config.yaml
num_hidden_layers: 11
hidden_size: 192
num_attention_heads: 3
num_key_value_heads: 3
head_dim: 96
intermediate_size: 768
vocab_size: 512
hidden_act: "reglu"
norm: "rmsnorm"
norm_place: "pre"
norm_eps: 1e-05
positions: "rope"
rope_theta: 10000.0
rope_fraction: 1.0
qk_norm: false
attn_scale: 0.102
bias: "none"
tie_word_embeddings: true
parallel_block: false
init: "uniform"
init_std_qkv: 0.0361
init_std_o: 0.00768
init_std_up: 0.0361
init_std_down: 0.00768
optimizer: "muon_variant"
learning_rate: 0.00254
lr_mult_o: 0.665
beta1: 0.95
lr_head: 0.0072
max_grad_norm: 0.5
warmup_steps: 200
schedule: "wsd"
decay_fraction: 0.917
decay_shape: "pow"
final_lr_fraction: 0.1
batch_tokens: 65536
max_seq_len: 1024
doc_mask: true
train_tokens: 453300000
max_steps: 6917
dataset: "wikipedia_en"
Each number is 500 + 40 x the weight over its row's rms, rounded and kept within 0 to 999. Layers, rows and columns count from 0. Numbers have three digits each. The size before them is the row's rms in percent of the matrix's.

# gate: layer 3 MLP gate, 768x192, rms 0.121, rows 603-626, columns 0-191
# up: layer 3 MLP up, 768x192, rms 0.124, rows 603-626, columns 0-191
# down: layer 3 MLP down (transposed), 768x192, rms 0.114, rows 603-626, columns 0-191
gate603 100:442544555483526576525477490534463481439481450490468480499545526569558536523512528358447527536522436529562493530544477460453612524514535450537535546536484544565514486431525474486459537508547486467507566529458487533466516453487446449511443540474455518558485573500464510506573462478478542544494507522499523476471510527482516484488514450519444501454507514497505502530552606496547392557517467500558507510474540471468503510543493534399470520531480520477530481480503500505471502455446533545519518565501501464509420559456538525446470496515505459560539529482530569602487534532480474532
up603 104:507508526536451474531567463506543480441534493469518550432514475478482351513508577525532465507578523478508544550562482475521496523558467465515529412416581409463460439486512467520514546521479526446480545525492445569518485531440532525536458458509485449419497495470418477545502499465486407536514519499524553501483414479478438487423490518521565569440468499436477540500495508533466559497557526477429492547465497532582481495466488551542470484519488527570481460472525467488423516543507530485527547469521514464540506473503522508519508580504528503513507489496437502478571483524481498511
down603 100:534497523500486499529427517539527504500525485569526515482529508478488582562463471459533521498472534532483506463461550466472577537490497505548512555504464589502474532459465474477449488444513465553480544328452440507449535470516442518464501548450462507489505522551518528513479495569461568527507509524486474417491536471497453505537520441514425483569500436571526520539501534508581390565487432513497545533510460502417523538474441492510478511525460524460540505489485515531546517473536510497498533504481512536519508513494495522535523502533586471436526528634525552554457540456544521497
gate604 101:457420510524521524609516481569471484481556558519514483411484486482556488448539523545451487497548539511510490522497572517401480511531508532435519535491464466539606582517465513465533537530464513519484383516502456503462509563570506477441472531471483440409445548543508511425506512488547499477506524460528559538542471542468508452495503468518519477486469446476532461489557465542466473479459439436494565544502515497492494454468602448486524501468549537493481550499534497484505591479529473548470460530603489503503495488494521496544522449478433439491468473477534475434523551528497520494
up604 103:507530474505484515442517502428467508460472498467538546458490451472387516531547550612475523511503545508469419520514486472495450577483507513471520405532584591456490492474549471439465540417523566471451488525482471484540479530459520519519519502523465443596477482478531476551512499486482506506502468529482461561455519498474552507544524583523515557549525512488534513516561522448561538537567491524464478460504508425496458499460450427522486500505458506504462571535519514524507450446457541491511476455463512569485455429457506440537440485497486530583497553490429473542530480453461529570
down604 106:524515469536475489533526413460551522551525498470510466487463573585506503533438483521520550447506513491518533533476518547519494446439474494480458587506388540525506490475510399593494451496488475570542468555438506435512492461521486522492519511488471526489466417497478491575512484498562550431433504520512554436474501504581535567493551454495498507434491490488437508557510488600477552522538454490515463515454563597499556467579520501511448442554464537476510516464463480546498557519513492478526498537569467467510573518492525514497564452537517495465485556529508564465454495503506542489
gate605 092:557416468425520442521474564480456484522490463421475492525422532543474586450506435460443522497509532474438483538508518477519543504564520510464566573494521440472479449570523462550525467508507502480515494486566470515427529462454496473518534496502511474498494462527490573457476543458579535508514512487511470505562561530461461410491495436463455491474548485536461472524565497512514445549538458524502523531437458535446530470521506529407478458494524591441494491491508533501475488534509474503526551475516391479461497497596483461500496548414494588499458531523499443513527562568484516515
up605 090:463522514568507519558530538482563498497553541563479482483603474458519488479439540546539453446517465523540570488424531507462524489458455563516436481484499533533561550451501513475482586479470520547481490501509473463562497488565492483436489468479466516530482528500524487590463511553479495502413549542508518452510482485516579538512578487548570496551420538497508521421502462531457508425483571519511465517488529478527468540474552457555506514477477488559469535514510491523556474515500463534484455477494597535566530565407487555521562450511507422496541438502539532498442430456508503477
down605 095:495405472446473549537536579535512532447576498564454558474422474563473519525540447547480438465519478497417535515484460470493505523544570470553491531476466501503472472494524394477442530443488465459506457542511504506516565482469559475497500400507510502510498488569520561566485540469464559492501544498499526543461496508448479530481474496556544470500434468530520525526524485542452492448468498517486523532502492459488586583507463483514486552433527512459468492578501439516594550528547446470462505542409500494521488499460480550478574566454443492507545574499457499470469544548508506474
gate606 096:506524530562461532475510557527480523511524550436508554500414471501492505452600497522477465470483429542494562458445511462521576457496577493558477480510494477432541509515526558482530535509514503529500479532526479453489515487513576513558535464527499503443523456573444504498468461440468493450417502499418475542571502497513507552429513514512454466513476576505491456527554520519512573536458537481518365526498539509496431457552430501533539544469517487489471583410450548509474523518473438524476484521517466431502545489533502494452515563515479502492508479514539476545402513514571482431
up606 097:552462480471479474447434557513545563540447483475498460515509519430579538426477525543445498507490528507516496532599494480468472552519482536460494472481457506478569501533487543493433521491502484428556505563453526485464463520458509487397473532411499533538480512464533570520482493493453498475569472471551492479447498528520515488555463468554482550500568489508539550446534426545495463458594500484491529545486397493540464518500503503525518418495441498526502444441524516551509502505545622492551485512457518460450453539531496556536513526452577542562523491492464519515560496468521507577
down606 096:486446528510475513579463494511485501479540434576436508513473461610510499520495502514510538475575492569444512522393502465480494480584445499556462548487516486490492523476486566538525537520466576595540511497493526507441525442552423557538519497494442484492539447456436515547532537458517537466452546508542478474597522496499444561487454508496468553513448504546459501499453564549479538504474523435488553521431527505487393524460481463573426513522511487523495515564515470486418420488464512529446507500544486460427521447472475502491529445510538478488502492499511496505439521561507513474
gate607 098:498544528543499578518491567549468527493525534463487498541506544447533515429509483524509528448474460451460532492524598537429493516533502528565554535438508509433528434446510523465519501557500450509523527528535481539476499461485503424438506471565490473467497472530484447492428492533492448472531518507477491520495584587510472493576539487537495444569448527591505491428544495468517439544503542528503551519476494561532534515459478409489466508432486570544569493523519485588531471514470417509511521508471454468486601507492500464444434572474516528512529504520471467474458590472560494476
up607 099:526530506427491431511450384462567488534567502471458478451569460483525533453469531514445522428550463509515480532574446556543483515548545484488471417531509498488544533518529509486492484550453533546499523497487501479469540514502505638478519509491547479526556505464510549441488539539544508508524479497479569497564528460499544448496483531524428603495546506473531459528542525506454491493476454462545463517533558520475442470572430448499537516486566438477425500517570567465465488428556517457527459477518432499539469508529611513490474459510491445462460490496502507468472533517531515487
down607 101:460496489478479455513461488487529512480482454562522455499414472500492489541545499546491515519543515501515436493528520460470567497497483505580472483532519531523479506450513483482508483474550496486465497513506465561469489474553532522523509498514541475473466533450442420472455499474456470455453592481516487541506476490583519482488391475437519488534425494545511536385506500540525482549509575476423479477454472534455541559458426483438525475544452505509508510539479449490422470461444504560494507547495550494513625438513464452581544498508474592592488590431494515534479511503467447463
gate608 096:445464476475429474483545500496532508451495508579478517439499425419540449501458535431519457557572491523510508427530433485487548522518467488432430480552441452550507472570460557509529535450471548425515534418443409527494470572538518482487485502468486416507481437463485578459504498512557587519507480452468485516477533531453437550509488521484484482542502540498638536495501558567472551513529498533495512470444497533545551505494526514488521523472575471471463493492511550470437541507434445536477478522500445527518498505520464473518543426508513505493534480541477478533458468545464491486
up608 094:583532513515585533530408457443422512533516477449530474501561520578513515450459459518474614490409477484499527509523474472501530505490544466456539531463514539478504477459560501572476431513493477520521509533493582473543466459502428490444486442492575525558566482562464516518498576485455506504524480545521492484478411513537479503553476535528495487465473503531448471520490434419571521524465485413449504491518490490460459442550505492497488455510451479514506481498465458535555435528580549446553562493482584485466533539485527573466453462488496497432504457527519505487524471447471474518
down608 097:458522579444547486460474533471496432537525455529474558438463416536478495526529488447555458505523473505537498520521462506481568449505458529463573540508470462442533504516549528553448422500432462450491471502398467558394488525509508538594434500543579460522511503521445552523561517492566528470527553516456533534438522487453490547519467511519494464476476511522492547460450488559546463511553488572493475493544489440540547495473520533445506546480505521553470503499507572514492513462457488534519476443557501430496463453386486493505476504470575516497529517495500528450479563518530437532
gate609 103:499497528474482505563498508503460478535456521525539574490528474574544533519486576543499476489506435474500508412561410525485446522536525476456438497546505524477452498493531463525519514488482466524502508506467471434517489471496509487497516562511493521530507511515574490459415463532499510517529455494409405453510470436595477436461531444467471568442457497569520548521457586465493510532488449524515538440525426483494583497502489523463384517519515473537467481474489503500464484533453496521473497495538498441496485492506517496527494587513600444485559476455523383477556551579503456530
up609 106:472410479537523451496559520530501506522474434498556573537498475451553546483525478402489485544463538510503491470600447484521499513466489477483473448569440524500518572494542516486468497505468461518577490506556536430457531508574532474558543475532562491542532540543498489457469414459409403454504468568539517435543466523491462492480491485486518434556474499490526528448430492580520549543454502474495486485603482445452481510486415507507476488490508472562480460516461471499470531554542480519559584493515511464542564524427483509515474466496507472444539470504501463465539474518438510484
down609 105:534531477439459556506405521442467538447549499472547531521460580506512475552456516556546529552449563523534548529474439577516502543478464504547557591503498527458483534517484471491533542440543457503500475462499476476536554502479490484451488522489532486506453397512525578535495518501486540509444411479490522493489545457556496505417536510551539618508512538503446505489519563478516443575545517460476484525492445530615494547502499536518493510467491471470517483477457503478539502484448522532537445452472473547489434506492521521474463533434558525454567552441483549505508531455564511431
gate610 098:491496562494456479503540462573451464465425469520536466574562418379512433520415509498555521504468502516527499516468484502490556462531495558448478514461483500464491557525443443512565518529454456565464437587473459495492507452463479489527518525557477532484465513502451534542541437448450522498478466504484547519474497469514514516472498457443547481487556502436481525466540436576478486512567540477439548481493498530491540438546501474485546526454524405444511533493510462519535499508479531588496528465567547473523451514450502502454543484479437570493477434511477510489510438449412435491
up610 101:456537496511568483497365513435501524460479546489514532555465507497478433510507459483589479547530500448528436574544477491517531479455525496463519412532513508504499483490478486479470524553552462523408494416515498542473541497467447560564422477521526498444476521567566471548475513520520508496483541506559484515478497503479511470514438458555504539504506402519576497528510543523434535479536480521551524482500504461480426470541549453434521581440562524510493515449547429488505459525544461457451511489495495515540505512533521527456403426439591476537493529513503501453530445485514459466
down610 100:504484554456514533569503475477520562545511464535525531471454499523514512431523451575492439517517488490539523501534518502487552460460533450487479489485514442475487499565541473517490486434452468464557538445450517515570500525526520442414474558473489490550515496520482502483480492555515504541479496461448511485566392509455510498482545458547445403476465587497521435478509487536465431485493425533435452513441514480466545515492460542514465501489462451509445507504475574496569537445479478440519507514518492472519463571528440493641538503621448536483508491547485505465484530593511522464
gate611 102:497507452454437490540464585498458508494469504487498486510454421461362497527505544515484477552503519512527545499476498493526492497546514486522483514467466471569511423487509493458483519522511507472507541453438542445489466504530448494525476479555469526524428440509495532559493422531565563562485525514492533485499469485549560492550473531512540485581422468448495561599540460438425505540484467463509481494539360494527517475531424543499570571467501548525507523609469535485536447476553491488468532478493473518517489547480497494542520494508479565475547538462562448516422556510515491489
up611 095:432519460472504570504548533571508489444472506525496461519497463504498480539485484462488427557477450437578428480461539514515454479485512545435487427518482406526446508528450451508543525490504500473491504523475455478529516519530509465477520592458511485569532504503582516425553510504481499552500455444528552508568489495468464455524443569525511517477527486483552408495474488526544450529437577481531530464507492464531584559538489494480533488511529457499539471438496532484583492525454490501591516592437497508523474554490516561471584587455495490514441507502504523435527479540555565539
down611 099:579524554472535509449523425460544544458575542505436472527485481431457576469494486487556538409485522523487484515485495475517533478601483514513433537524451465548462557496474532507570524471554539535488502475464495527464471456483453474501547450523466531490505570512425493495505477432519542473478433437514410480515496520485513387504502536561498520505498506513468532508478419496510490499571483462450449515525583430502507480552415438493488466456429511457531553502499452487497447534512436400516445481514487532508533530531468542445479449537484491492544457524412499478445480540482502503
gate612 100:541520477483481496501491533541526541491512490438527469480488542498426486516474532453532507541482490593471459426499495521422476490574499546543451574430538552496548429472537484461534495477485479550573470512450451577482463495486456564568424451523469492510462546615376468516496560554444465478522515475498512517494507555535512522502505508524510444500434453478446516429463549446533513538533496531504544542492492454444524582508431521527466549476552497504515538519510463472534499449580533570491448478504493499511461601483467489579462475499482514511518485499502531450426507548512514457
up612 102:486516488596493540511554505453480363517474504516493510518505498473450516532535505561515472531497504480527489509443516480507457500514478532429454424413562532543513530436487546502491473522467484422549557481507488480537492484427534519485548453479479547562474378442466549415482550560562560540527486478496492506492467511545523484503509457488492465473512518425481606542533495474512515508451522436519503465525532482501482517442472575481472485509482565471602542437513544515544490454494486462528531521453447443439489441415509476486486572443517544467507494558504507577528517464507482470
down612 099:518492476526486486446464519523477616469421593480483594505468597480540522502487488471426501522530459539456503494531507476470485484485515551568530567560420483451492442521569523536506472466530442531447450535517478529482478519499564571539434520581506495512542538472480521568541560505486431470552492475444515537550541524458537517517476495551476489468524467512481422429469551535499469535488539527479530576527398512513506433546523564514491538512544473534423481523434496526512488550557480518454469507582524564559531535556499511485461502495514463508456522539542530488497512469504452476
gate613 101:517551497484453476545538444501477467419483425562521473520471536554569484577423514553491419541532457521478407502526493488540457510556431557534524419459496509488434586534452494511557480557543449516535506502476524513501501500532568531490592489549428557484454489498520514432424495458527477505503565568514510534503499548503523538531574488577487481547522498504503513512506492470417516494563489505445484465508547499428486557527514492537537537474509450474551473561501568530496524503483548476504493543522427513481489545462514517576442398535509499518454512541519485463461549467506469556
up613 103:491455469457529462501505504526441450468532510493500462486519547525506527454549532564506426481473433489503481524534528495437508495407484512505525509487531539541463479540480516538521511561472490487506575536448501521554422535361520503540567543543541554511536450518526448536453580483448577454589488518501497545500483495526507512501445541536515510464460582508451479466462489454517434526540489507504521512593515482458450444501468489594551468509495475439436481563462489471437472500480481492569469525513601574456528544459510472543519426524530509550519542515518508545497574542461468491
down613 109:537520493488480539494485493501525487419463424545551491417542436452471430549497473456478431484481570456497505474555445455497524506548513508534467485472558491398556448496544440496483458468497567490514610544521479430485454467472495478467531516487520554471457547457470569505445449524585405497503400517497496528477521483424501533480483509552446459529468461393474511483467483542429463454447466538479493461517541459496504495457506429486490487482498464527529524438535490525521527513497467554425542496522469452532510501459505541460458583487458521449500473503536452500501556467543546507
gate614 099:448530579474498526490482487543560480549457585469453487565498521391468511433506522532509483469555544496506509416505541423453491522533477490497482482537525390544551500536514523546540580441577499477538566483475473524579504480465513537462540453528512586501484554469552505439511596488600540538499483442474478485525500501542470521507513503538492453451578534486523515494461453508437466462501566519564501527428512566498474516518529557514560502494438474438493459460492515493549488439500460510465488506507456528495541485508521462530458450524480559519562493476545520582489445510529459528
up614 099:444527573419500419522491477530592605583497501473512488557504544467505523500510498506466526496516497516492512512588509475457471479412558435441508505491549447518532499474540489572524565545459496451486537488469521514525483482550502539479536430469449467570488463491513539442527460549450516586463473481489490426532503469478516518473476459452498519570494510581554464488460425470518511481529471469452453586488549564542498497477579527476413479541517497555534486520492539560537572559481508483520494526466533477453480451504537466517542557501521505456532507566566525483544567548497466522
down614 096:549483453503490565591491452510483435475477544540538518483496493487491528559516521463556457425503560467503537534525477537531487429520449567546490490507432533501454500507369445461470490470481531506503443566542470530479532513479500422511498597458535475476543566508464520553515501432529568465529524498569550550485463513530444572535493553503506489423434423411473511518523472551495461486510470500521496427451440463477478510500495465557535515445543497450450511439464476428503486424493519547502454464557518517537487529508453545542541428473454424526476523489481530520485493490479481469
gate615 103:515528480536527449551602454502561486522507502549488523504504507518521569474560423510449466497498512524508517498560489513393590444527478508443450524546475457568533503519417524472467522461487467471559486509502504518490523558546493486466515525445415476488468441494509531474475538544512497494527419506488502515469483542464634507528473481458582529487516485482565531519381479473454513505473440526518481543571529523521496463492493514527604543554527504507455474499481514430459488459614501507462475486497476470548462569531527515434502546474563498416506517484471513490513512553511433503
up615 100:473523501550538509500538459570520468506522459504505472506530512443519533489457469437560566463511494516494574487492449535491474489452454539494492482522507433523612507467490582462510601496479500466523464512496558478531478552546485512509563531546502578529508475495528523547536505513526466542573438642510559503547470537509541509571492444528544510503444454519467536489467493466571468498553433521431547520566524499470465434561496448448523485457513463455468518536457498500397470496563522519510556493433511569417483508486500406470474524519521542485492535490529481483515501567466450520
down615 098:480487516416477494564461542513479519489460486539542531563480484540531439553571535548456557495476446509479461537442533514509457554545525469476574506546444490416463417483437564450524501498463514448483522490546406518503527486483514557466475568522500454493481493528496490462498507585539496494488532457501490475544555480558474470438520562481511552559516510510463478555544518579459545448551500427484471488477526599505422533482514543503534488473470549524495443446509397402527523489535454489453507505526480456526514569585531523525511538536498557466536533484448489459504447519527548497
gate616 102:431497433465497554548459487617482560529504485487525493417515477487564528511530541522487451588539451442464500522486490512534529466460513544525449556509456471446493455557467511515499417419528426471532534542510455517547456498431520472465490456489516479513552583473509400527511501484392534506474543495465521572534534542497526471569487526507494481532482518546505517471451484497521486502505515457517456442524492423520467531476472523565452482479462476558517495460499423526562496502564569502497560587441455504450454419533479466468490483531473482486516547507539507466520583509527552526
up616 098:521527483481519521506525477417494485447508485507510459535525591530469510511479485468499608506455571508540532525525468521467422531487509402507588432422482529495443497466504510457541514487452554488502500432472487580432489501484491517594521485438520436453528469506496519404487491492464406491521502510492536463470507492509515497494451469543485509438487453477501521508486547480456493475491485474463429502443552522465528517492484490505419526410491575468471516523462461478535481507466559519414453408481511481556503457496546484604490509577540479406557478493463482549495480478529571523
down616 099:494479479509511453483507503529547518462464496542494558468513487520509525456504487508550439452496413496455524529480534540441501424493480539535524477583462493530549526502539534523444485499526471436536491551498514472482489482472440532491470511548567540532470483455528447556498472527542657506511484435478516516431474489483474460550523506449586543458469513382540577486549482495545438521537525561519549500533483478522458520544498512430576515572510517500508505446537515493448504483536502424486501474540437468465488523469546497392447545509448598491530574467467526492499529468438461475
gate617 101:545520516527469552537493472503475520490488538490519500519512525424548508493520477429487516534501502596450565505461519464501461441499524535481436469543538511542467461545518469454558528553593450534424483547508530512498477519449526496560422504471374485615528468554458488543463539454489555476497494499528511556500539511552460474505469508484445530512511506539509504560574500513480556435554521447505518483479564474536496551480491537506510536476518456541470455436510503497561498490494517560485558570596489417494457391510426508518533538519512504526468501440435419498531446498463474484
up617 102:549597474524493469581424502577535413485537460458555453523570488503528528513495496502510477476526524537502490505464566512557542497575533507507447531539492555560495456517574438445408472496558537559549478524524478524481439577517516538508506558440489456490473442475535491520488558509493506531462494462525479471496568521507498471443460600454504520571532520481521485485528499467505551496532452477511488530496471489516445516508520542474539489508512496543489471534581447438419505471442450461550396473517505486522543462461470450501591516426457449496499514445444437498466491483534561508
down617 100:530524515500466519521515502444480457578457601460503471483510513442492570464479459501438463421537496492491491505523449476498458500391564573592549470506535500497476543449485525496499547540492454518491491520490499466536490561522517443407568521460583511483515574511514521449518437549522497572417552463485526517537460487471510457496444519486475546469433429533530512475497548472524499544512519493574456441538539505542584497460492517520518492496546447486461463483450532532585466410539534488532456551515535495510470495482479511468428522548516527508450521555567532497486471426500525575
gate618 103:520475529546514542484532506599563481545507557509483494563448513492549436461488520517478474493424520434535504509514538492471473541531533507555495512493571478478527553546500444409465503480492560522578445542539456578503475484486411504461438556473493397483502448545515531483467560566554556536497451480533491549540455523510515458490500535548461559538521487547585489564537532550548502420464521529561516510573466506505508502437466509512470530496527526472549418502502530428506419484443550498495537499563523509484538505470474428480543466465499556493440522542531510514508570496560498470
up618 097:488492527478429544522575582447431520472510522474517491559505486508491559474494585429404490526454458505484428501475526516558470524453498481468412506515403459490488598492446463553582515489491539523524443532518530520503572466518508450471492514422449552512480545466440480507496530531442542544499492546523457449549533570558547503482497473486508496547481429473538502539500506471535479503446525478454515457453472474535515470495526558540548459461466521431486498440484499507509474537417559485529529540507495535424441574503549551425561446448506549546522518482509464519505494534483481542
down618 105:489512496470502439471466478481498427522453527497490566435474530558457509527494503611574524539509499559501469508544526457430500463440520597544519495565567574487502511492582516462490507469561520474391474473542495472532484485528424514558518531502489522477555511554512474458494535524558486548483512495500490514493454485590445492488525566551537456495456456454428480491403510453427455480539503501429497488496504509503406491517496451427470551549471539490532468513482519544544532472559463518491420486501523517511481432497496460540465526483471471476496589419466449478448533534515534530
gate619 099:436486483522403521530555483523456505545525540526517536440503440442492535513466527495524418531447472575559455492457490495483533548582477537480478472518531502540426557488491462441530505517496561590427511457544491502530548451523516440540481498480491475479519498570470480534454495504455498498477503509419468491612554508504508434547448465444477552487519479517526525509470492488478470458506477525566535483554487497490424477449440573567485440449449489512485532499567478514552446428575532455536487511602520457400584519491494469553524475506541483502540507539496476483473524529492528516
up619 103:550475514431546468476498518478605457508500474480534525470496495508527483517549556466464538451582479495503499454533500480505508565552505492482534516494526559476564511495458515504509459537467554509545458424558460554389486498385486501547512520544500513469520531455509474562532479464473454483484487413537438504485485438497539542511484519423504519545524500498534476491479572493505566520560511524513479489438529496514540567577495533533497521525571529512504422477451486539427521537433461496441567518460427537510425473490521488451581503494515512540466514479483583415523486564487499598
down619 099:505488489505502500530515464571449481488514500458478514489497482482481532503535477500520420508449454519519455483478537501575485475525497474502474472495505515494482492477517485495548532457549587569500550503469502447575518508598445440523542463497604509435571506448466524476500474472513503554464450553464499456539457500452511504499501492491457511529540521552467506488538481534427490494472487460585559463540431426472484424439416497488614523482425548476476585489558451514515483423570565501536466467545506500478563531521461484544459535559486435440499515548552401510454505552493499462
gate620 089:518510509495508496486508511491482561488579468462483537505538435477499550558499521570515525501477479464481471535473496473544513495526560450459511512461498547457515498483510499492477537513549493507598475546559508484448448514441489533503457461457474490598459441475490482503477471547520488480456499475518535440421506446540579523453485509504482483529539512499459463566481442468467471540487558532603456581508532531518559465608511524544507531522599464469463545531496581500405581515511442479485518569524464564492488580506487513464500521509439577547529483457504597454471419519456486528
up620 090:511404480463580426499474551546591489491439498454452471515469563546550513424531487561491411490508469528530473482485589492544522475473463486523576482576516428448472437549475505524535422509552499461459543515513499486502510485507499514441504546484478405395523532434540538395480525493444491519573484480555503482521506520476446462517462500511482433488499483494511499517431535567491520469545464487443506564520522472534510462494541530502520460569499525507491441538443481478534517510555435485548551416510515466540524461486474480521533472508545446488477482482511505508499427461527443448
down620 092:379539500543423557505483507535514463507591479530440467488499452522533569516486492472465522514509542493505591535536387440476456481560521497506427558435440430550564512463498491467559491510494481524494461494467503481478487466543485485577515485487463483535484457500442487524513503431528507510464453529508463456519489474542523474466526526469503551507460448526480475495559484441516532483538490490449501513492465430606423574497439516474569480540535491490516497542492536523425459490446556500563410548514511470539488506510520505510497495483462583508538406482494462498419518525455575509
gate621 094:489493470532472546516522535449609507484471494514541548470395464486485481481506528516498528467508512550570504497458530494454509467464487504552562527486546518538510479527462488512486487519467504448477476565496483510476542578383499490513538471538503512532454435499465447519523506518400488494430517526481539487509514515477566456543536522492412529457516497490573510452562455569561483459551446463542434489490472441455493506453480512465486453498453489449542499489577524489549506518412518443439508413584500530515542509481539475448486423555513572475547402539522487431433494511482475534
up621 092:523515528514453515488509491543481453480511465587559487451531492500531510526512512455496565495534508522548503464544518548524521435560403559460525465558450468510434493483411479545538491547541548509492502517464510505460513533466502477486501522550551500535513475472466557476560458484456466528540473490539466392470505491457586461467535530503446515521517514533464542516567519515515505564597544480524543526483413571492532532502562457484474473476550542468558518505381510437504540463492487519403511463432473518462493511518520404486496555553583543470551554469460500516511531552485569493
down621 093:467536465460590490503457488458430534518505586417453488513505558474551481481456490579495419525432461511511515555424529586516494530443560457525490559491529534480505490456587540441473467449481462463488502558494440457556488516560545546470450501444485406498448545536551461512488521524477531427456567472486554559535490488512462522532412500477511490425500466491491505561470536443518456484434453469518466537494518487514451467425468528466558513487518518482425458522520536535503498491562528497567467498538534482516467511499473535525528486489468460497492459514601459498483501426512460479
gate622 098:513488466414513512518464488462492486521526437513519519485581460434537508521562512497514526492513434524463486512541509474531484534578514529543545507511574522523559475534575560452506528567426565430472513553513488510575443500451531548480614502562563568451477490470475449450538525554486580484469391508487445536478473514476514483516478506482444411495489448463458515478501479523462477442433466553471492491513488615542475505435525550557535446513501526519516521503479587484504524586437454539522490496510493537479456473440499499501476450523516482463499446499557500548463525523521484488
up622 092:455486440482522494545516601547464547514467525531515512604505576556456502460527458498490498543485477499475545485591526503518500518448514537544481589525457566513543570473443552524535506496452467560510418510503466512612447523573463462538477481514551519486500542495483495502511493426455480474581571503497479503522484493522502519488548448458451492550479528526480510525455452441484465581489484559484526525470508484458486550520465519534498461543525486470465572538567406483505527491555462485530425550520501479517499502435513392429426515495507552540542493445474501439508546497505536494
down622 096:511491555450465513459513455558594496503506490553540550512457462498455456470504568452516534490580535451588554478473471480539596483511535523480544517484473433473513457465532524464464483476539570514507475510551488504442593514465487515517504446535488512532494477499519463537549482528549481507513478505468516456506454561545443559450449488495472482371487486482549442464522532540511534437563526513547529576472553498465445472548474483536536471538543468581460530531409500558472527491477480524540495535460508503518462536509563555518474446487475459546538494532452528536549534567560503601
gate623 103:498467387501584502520480512512514498474507511536503485508556482478485465454527520437472479502535498486485529480462410447513473478433473481489485552540595535431464480440448585554552501497503439555539494506493547466514483538473472531529509507552434535520488576508528505480485552440542482507590588500496432396467458522481478488476459450523468469471534540522499530505514481484448481441484526492539526471520504491516530531598487487504478514536542515520509398481510476504506488529416516514480471470520505419500481558536468551548527478550502510515442581404483478426577532566533500580
up623 107:549501510461503516601528516488475464457514463482472527530517496465550430497539489455488486512568491463522487519496481432480519463450462620507470565496518510528492535517496528481476463569411431507491501514552408563465549484537552487501427521582456541501496541443470557475499516477525467553504550505531509457557518478455457521496544529532527543477464549492439476516560462463449485522444540424543547509506486557483514592514543540474490483458513509508548472521499595488477460507480529544598496457340500464499499453418541508491510490499507511506465495492577471447491514471502462529
down623 102:523589498497560472530503486494489512547513551555555439563569483504580530522509538528482517502511514511549552515616492543486544431499555440476398534568567467443448489507485476490586522532454505553532465462541458527508436482440433514487471551490544443502542511551500530479519506573479588506526563470535514433442445503527508468515450511511506498506548402504469502556475501450525467526574582481512432516476548529470468522457496465492510492456488469492474475535503476524515487436464456507472500506476481522514527584531450557590466555529527469538536506510471578538519491483537496495
gate624 101:554557550519481584534490529553538530540526476543448523489511461499471464516467541441544519473537462485537441540521502587530446440575432547494475433467484576429529494517562485431528553465515518500508502527488544488529475528556505554535520494561498501500522549460514498600530526554478519465482456543513512503446543560512524498457517451512512490557525530475457554449521555475594455511511474521478489446466544424422575528436484430511576442542452500564469590508446542470535514540522496521542479522451456476490509510471486480524435457513507472502517489506482544494526547549403521470
up624 098:475513475502463495477557567523478469466496521544477475561521524531479441471555523567522405515418510493489509514538476464447545445502555509495508518509552458509508502444503523507480424616613502497555541507479559542497510470451438468454518468544497483512586539465542506456459446542481526477489511575473469442483394497469538470435491535453569520495472458442476557481589470530486488533422519516520502492493426504452494514484493493472513521512531504493493480465537489520488418489545502444417523519455538581544423525523486508499584507470551465477469551540471432480553466494553472489
down624 101:457450534570523529458441416431497515491481494571535543487463414447472473551460534459483548505566511488497484513472458483515489600546507504464516521521430487552427547461475492402462441434400499506442495539506452504487460559482488565476531506452450499582476504436408447475553552492532517476525510466467541504527529516492495516449502521485466530530511491475492565551455458503528462560487483492449502484515498454532549493538521499482523466545467540533517495488497517489541483512459532462404494506471533416498536463524468495443439451505472531528475574482485541483555510526403489599
gate625 107:548497516581504490503549519551500474520469497496531451529468507516502521536514512424455464464543551576593470497514506511527552549507515494447497477548519523469476497495517496466458463437566448489471501511521516525528442551421469493507489432466521455428551533543500585573450531538399433503491476489456551510447455588469444474500474546463497510515488489447439486516501498498521541482526513453508493560433633522554483531504451511484506407484436492506503504520464528433502473543509539446476513523544578549485512504492458493451592484477461505421521567511564488464502572461514442508
up625 099:569431468484478510504422506493470481559487486551469516492531405508477410487480464599455482417535481464572509507452526524461484546472453506510535469472386491585440456529550544440408506545447510530487475512539533514498551459505505500493571567517487450471477485499512501534489401523527539543504501504535544511529512464515406546470565517463520521589513486480511465537529509475525480495484521502438546578569513429537476542475548498544557522457531538475534521516473519581470563498521492500501503501459451457512508570508482474598464545537518512476492528536538475517515466449541498530
down625 098:509495570506535472506486528494440562492562495500528452523461514534455513519514574446557585480553452541454416603474418447495478475603513457546484557571492485484558508471474468451543506541490535435540460529473503526461460562489495520504529439497489489512463523541507496493561470496451537482470450471474495455520468515488521481521384508483491443601508576574486532583495489485482494436554501484567514498478489581526504456519476588410533488554512491478520450526516486451562468472495534543543500491529451577503536470542524528438508435503484523465503489461464501529478507473523478464
gate626 099:492546518490499519495491467481515505533562520507497495430527504485519506462493508457498478462602504442495486461476504549516495498465455375514491476536587531491476531550485498438460542476458496514481465407586544614423559552528459526533478441563488451492518577418545525512519500503445484507500478507523473488531470499472534549472554482537519547405474524559551482483534482523529471521523493531533540472521487480509542501591526508497457420520502491506508474481523508562522482480522568472385505466497490507493448453568486469529519544534459542493538514603582510404473460486495550452
up626 104:441480491455525448456475463507528524524455509519495375523457513433546468418493569497530583516486527524526421464459544501500483591569546536478515501549466462456444502508397457571509478533530528516481488527463543471513504438452547504547481541460489488449475460575390490549516470501517490494511477402524461475447591483492424463553442505502561474539494501443472569451522503560483531491537538501476503485524452511464469443484452425484538507473482443507456522474553492484524478516516471489524519522553484559455559528485487463545494508492473515478502550484530458584534466488462520442
down626 100:526459460490460514534496541553485470481509486498501617443538509518457496536497461511484456479503463506450595462465487546528566461486538535533496587396580517539546534505528490436433538475488439557526512539531479489545484533554470497450540473471441562535551529530601493505474532493499507499490481554547542520550501526495481507501529475524444513448442506508516437523503454466483408529449518507548570485440542522464507538488562511491485538617543529460540565463507590518521533579465473515517442536447579532450442491537522477424490485492484509510491456488529508513471520532545496551